Each number is 128 + 24 x the weight over its row's rms, rounded and kept within 0 to 255. Layers, rows and columns count from 0. Numbers have three digits each. The size before them is the row's rms in percent of the matrix's.

# layer 6 attention key, 128x128, rms 0.0447, rows 52-63, columns 64-127
126:138090169153113133129157166149145119177120168124122120124106105140150181142151125135172132145139090136145102141105106106078116092134115115070147121107120134097140161138120130113093153126174137
134:111151143106173101117105108118139153151065125114160162126148083133132108149113154120123102112095123161153126119123117107143161118118134135157127125142185096128090136143158127144132103152117105
128:147123164100089124082130086148166104129132125156084127158124125110161113080113134132131096142157095152155133114129136129143148126129124165103122129099119159168149132179101087105107112139145099
109:096130115073106123120085129096101132151136138106137138114126158105138134178152131134108139143118117131079092144122132121102121129115137137122108140110189151085150151126132155106113132162100100
111:158118147096115115131151159094112190128103120137127121168145085161134105147137127122157120109110171145150170156082099157119126133099119162108151141128163132137184084146142148116147112095105107
116:123160137132141079131120140152111117152123138150128087131118154070098188098152104103120145130098089071122120141139142118138105171143127136107142146081103146096128109094130131167114138130106139
116:121184096128083073145152097084120130088134121135125120128121134099097139116132146143143099141118155146120135113124156132137127109106152078104153123096077133096160118109140115160142116103158107
113:153127117104161093102128127091105166118096146141123131117133134128137125145124132151093158141104211144098142110131109153145094122128135128157122164103158126120160096129176142167104105171168093
112:091159147133109129125151127126124045142127076104118134117139162097151126136162117137150148103177118119117141153167113103156107131138114105135106096166128163146174147145132141168121142132129143
126:135122107175152141116135120151108126147194181115132143146137160099089086160105137129138137133115156145100149107129105148120159125093139106146157170103145156100126148109111126108151192126126115
122:127134112141148157112129081120185130139124157112130161097126107126111094109106080176096153139139131180140160100161105114107141106122170146161120115194126144152124186124145154113114151136145120
122:147130131135089126137114108104156127138122123157154103152081107090125116160158155149163150125109111138179138108098083098128151145166149179095119109122142142094108113143128076121134161158094134
# layer 6 attention query, 128x128, rms 0.0451, rows 53-63, columns 64-127
131:090129156086148087138109088120116114134137180123171141112153094101154088152148129103140136093095113106103108148160162138121147105073121150157109085157118107146127144128140147131140143143093133
123:150138182093137115113102146180116132146115093136109138151093175122156149129164138108151102127098113120152115126133133140116141137104126129104155137101141124137118141162077064142080125149150132
116:102156135115157150145124066126168130147148138132111110129108109113142128128098110161166096116154117093110071128145181126160158114139085117129128143111121149161190162137173090101117124133111122
108:139124157120119158159114134153148166129115159151153129122122091139187101112158139118087133137117133143157110149116138147148135112104099099145173133120180107121076117152146156115115148143061132
119:142096127092136126104132109151126105126126152152131150148124126120125190119118088107136121130119110147099142130110072137140125120139097122106132134092143124094097144103129134147161135104129127
118:105126102163117106159111133135112150104160109141121190136158143067139172108168135129132135175156137140140107115102126102135137142136103127093114129084149110140167137102137114168148134132092123
111:131107117161131163148073109144104137153093130113148130170188076146114128137149140134113131145146145101126184129130121143119159127109097083130117105142128133143143124178155136120135148108111091
114:140137094136149078145132160163110095107087187162122132160154134122162160105161131140101124115096116125094129153143138130154099114190159105121107137142110123138127118148084107156149113158128128
127:175206110128101147140137122092140109117170095099138114135131147100149069102120156141125126143170134108104107150138092096174112144147105099160104158149149167083123116111109160144157145083142102
124:119127182102154099148159091145079171137097142115148158119131153134130103116121145144122112112188115121122121143127165111176128125152169137150116086150080109102138130103129096124089126118157122
127:123078141147136132104138176157172121123136144109156099137102158184136111116167123103145099156065115171095112098129122115170114110111123155115117160141165148131093106134118151136132123151109104
# layer 6 attention value, 128x128, rms 0.0457, rows 0-9, columns 64-127
097:108164088121150123189158153103148140099093132138141142141122129164136108130151133128116134158157133123144176094132145137127140157121087091136112147117149149114133150123128164150087116165137153
107:141119094125135129132150120125112136127152138106151090096125164168120155150141126153082175110095125123133057077105165131109163109106144136135156110121100134097121105128130173120111120113140083
110:113143175140195110115099121151100084147127150137117137197128091124113105152108134135092136125127152159130124151089166110150154111155159111125136100133136066112154108100132127156086115149120146
104:153138119129157111134110165130126127166101153139131114125098111123116142111184118182147089148098115103130085154135115135096144118133147111148066152140123161147175074116098130142090160129144192
107:124105156151107093107123109112137129101129165127131129126128161126151122130096128127142097157142122128126135104075117129131111140103133097170107115084129123146122176141151148105114161122111131
110:121112120099073159133150150107106179129125132110097164100148140133119144143111148161132111173104101109102107116103092134120133137173119158136106163132119113099125130113123112150102114137143146
104:123162088158075094134158134146126144102109130130118139106143137116091102110114132097152159129148079119124163122103097113140146109100136084150140137151151124107139128117110102112119115106107069
097:130125115127104118156110135090112141136083140134128099123151167130129124141147165169141115124095105137118110109134158132129105136091106072134138106094158091126155137123101138083130108106148123
122:117137134171137164105109111128116117137102128133100129141148135146146143119102102105143113151157107128165123106094120159135115091078096131114096138147151147132127154116134164150141160165144096
109:146127142122088106191142123145130121150136082139108135136123155129162113158159105184138119128124156109193138142107129153139155121135110116135129108125089128108178137137140129125103124145146092
# layer 6 attention output (transposed), 128x128, rms 0.0557, rows 0-9, columns 64-127
101:125114164124121107140142102116132120107094139107145164132153128168178143172127098132120117089141152109118129188143158136128118142126150123129134082123170090095131145141125131156124158139094086
101:084160157152115137125102187130133159142132114122157140158142129166121147152135144122145134096123093130134057107144130133090104142086162139148119125120116125133118120148133178137145111089111136
110:106171128107149120135142141113100117124112082115148135138143108153074181157125143121137106123113159163091105153115147123130128126165154111129134120135158142121121105129126093147097124164097186
100:117135114131108070115085134136168125124125104130073154127092177117133121137156095165073078091119129136109155116107111161189093111111142137144089119067148149105104126136095108110133120135152163
105:085094165119136134157134100092105196138200089130103146172121130133158104142157167110135117154134107128095125138116137117121137176128096132130091138107157097160136137119118111131168130083137074
110:100143122134102128111129125136148159191154123098136079129098115150163105110125145104095178155141135115110110079127079115119112124102164151141144144131123073125152133150138106125112122165125132
105:118096139090172098128131087123109124109142180122125152123132166108123122162132155137135151106169128151128127107129122122124146163130092128143135102142122150103142132142125144153134147154176086
100:105117116159136144137152139082144112132115137117109110164139127101109155154134123117100133112157082123198092084134198146103096163128143091154098099097090158138141151097108114122125102132116117
115:112087149102127118103038158139140090113140138133126138157134123144117183135139094109141092158126071129132124117091186157127169105129106168116134145155099179140120121142134149146170137101138099
107:159105141143104145141090113122118133151184118085138158125104153106134142101105146123123092127161099119105116165089173122123127144144147133113143069176094127142123130136122139126166126173122136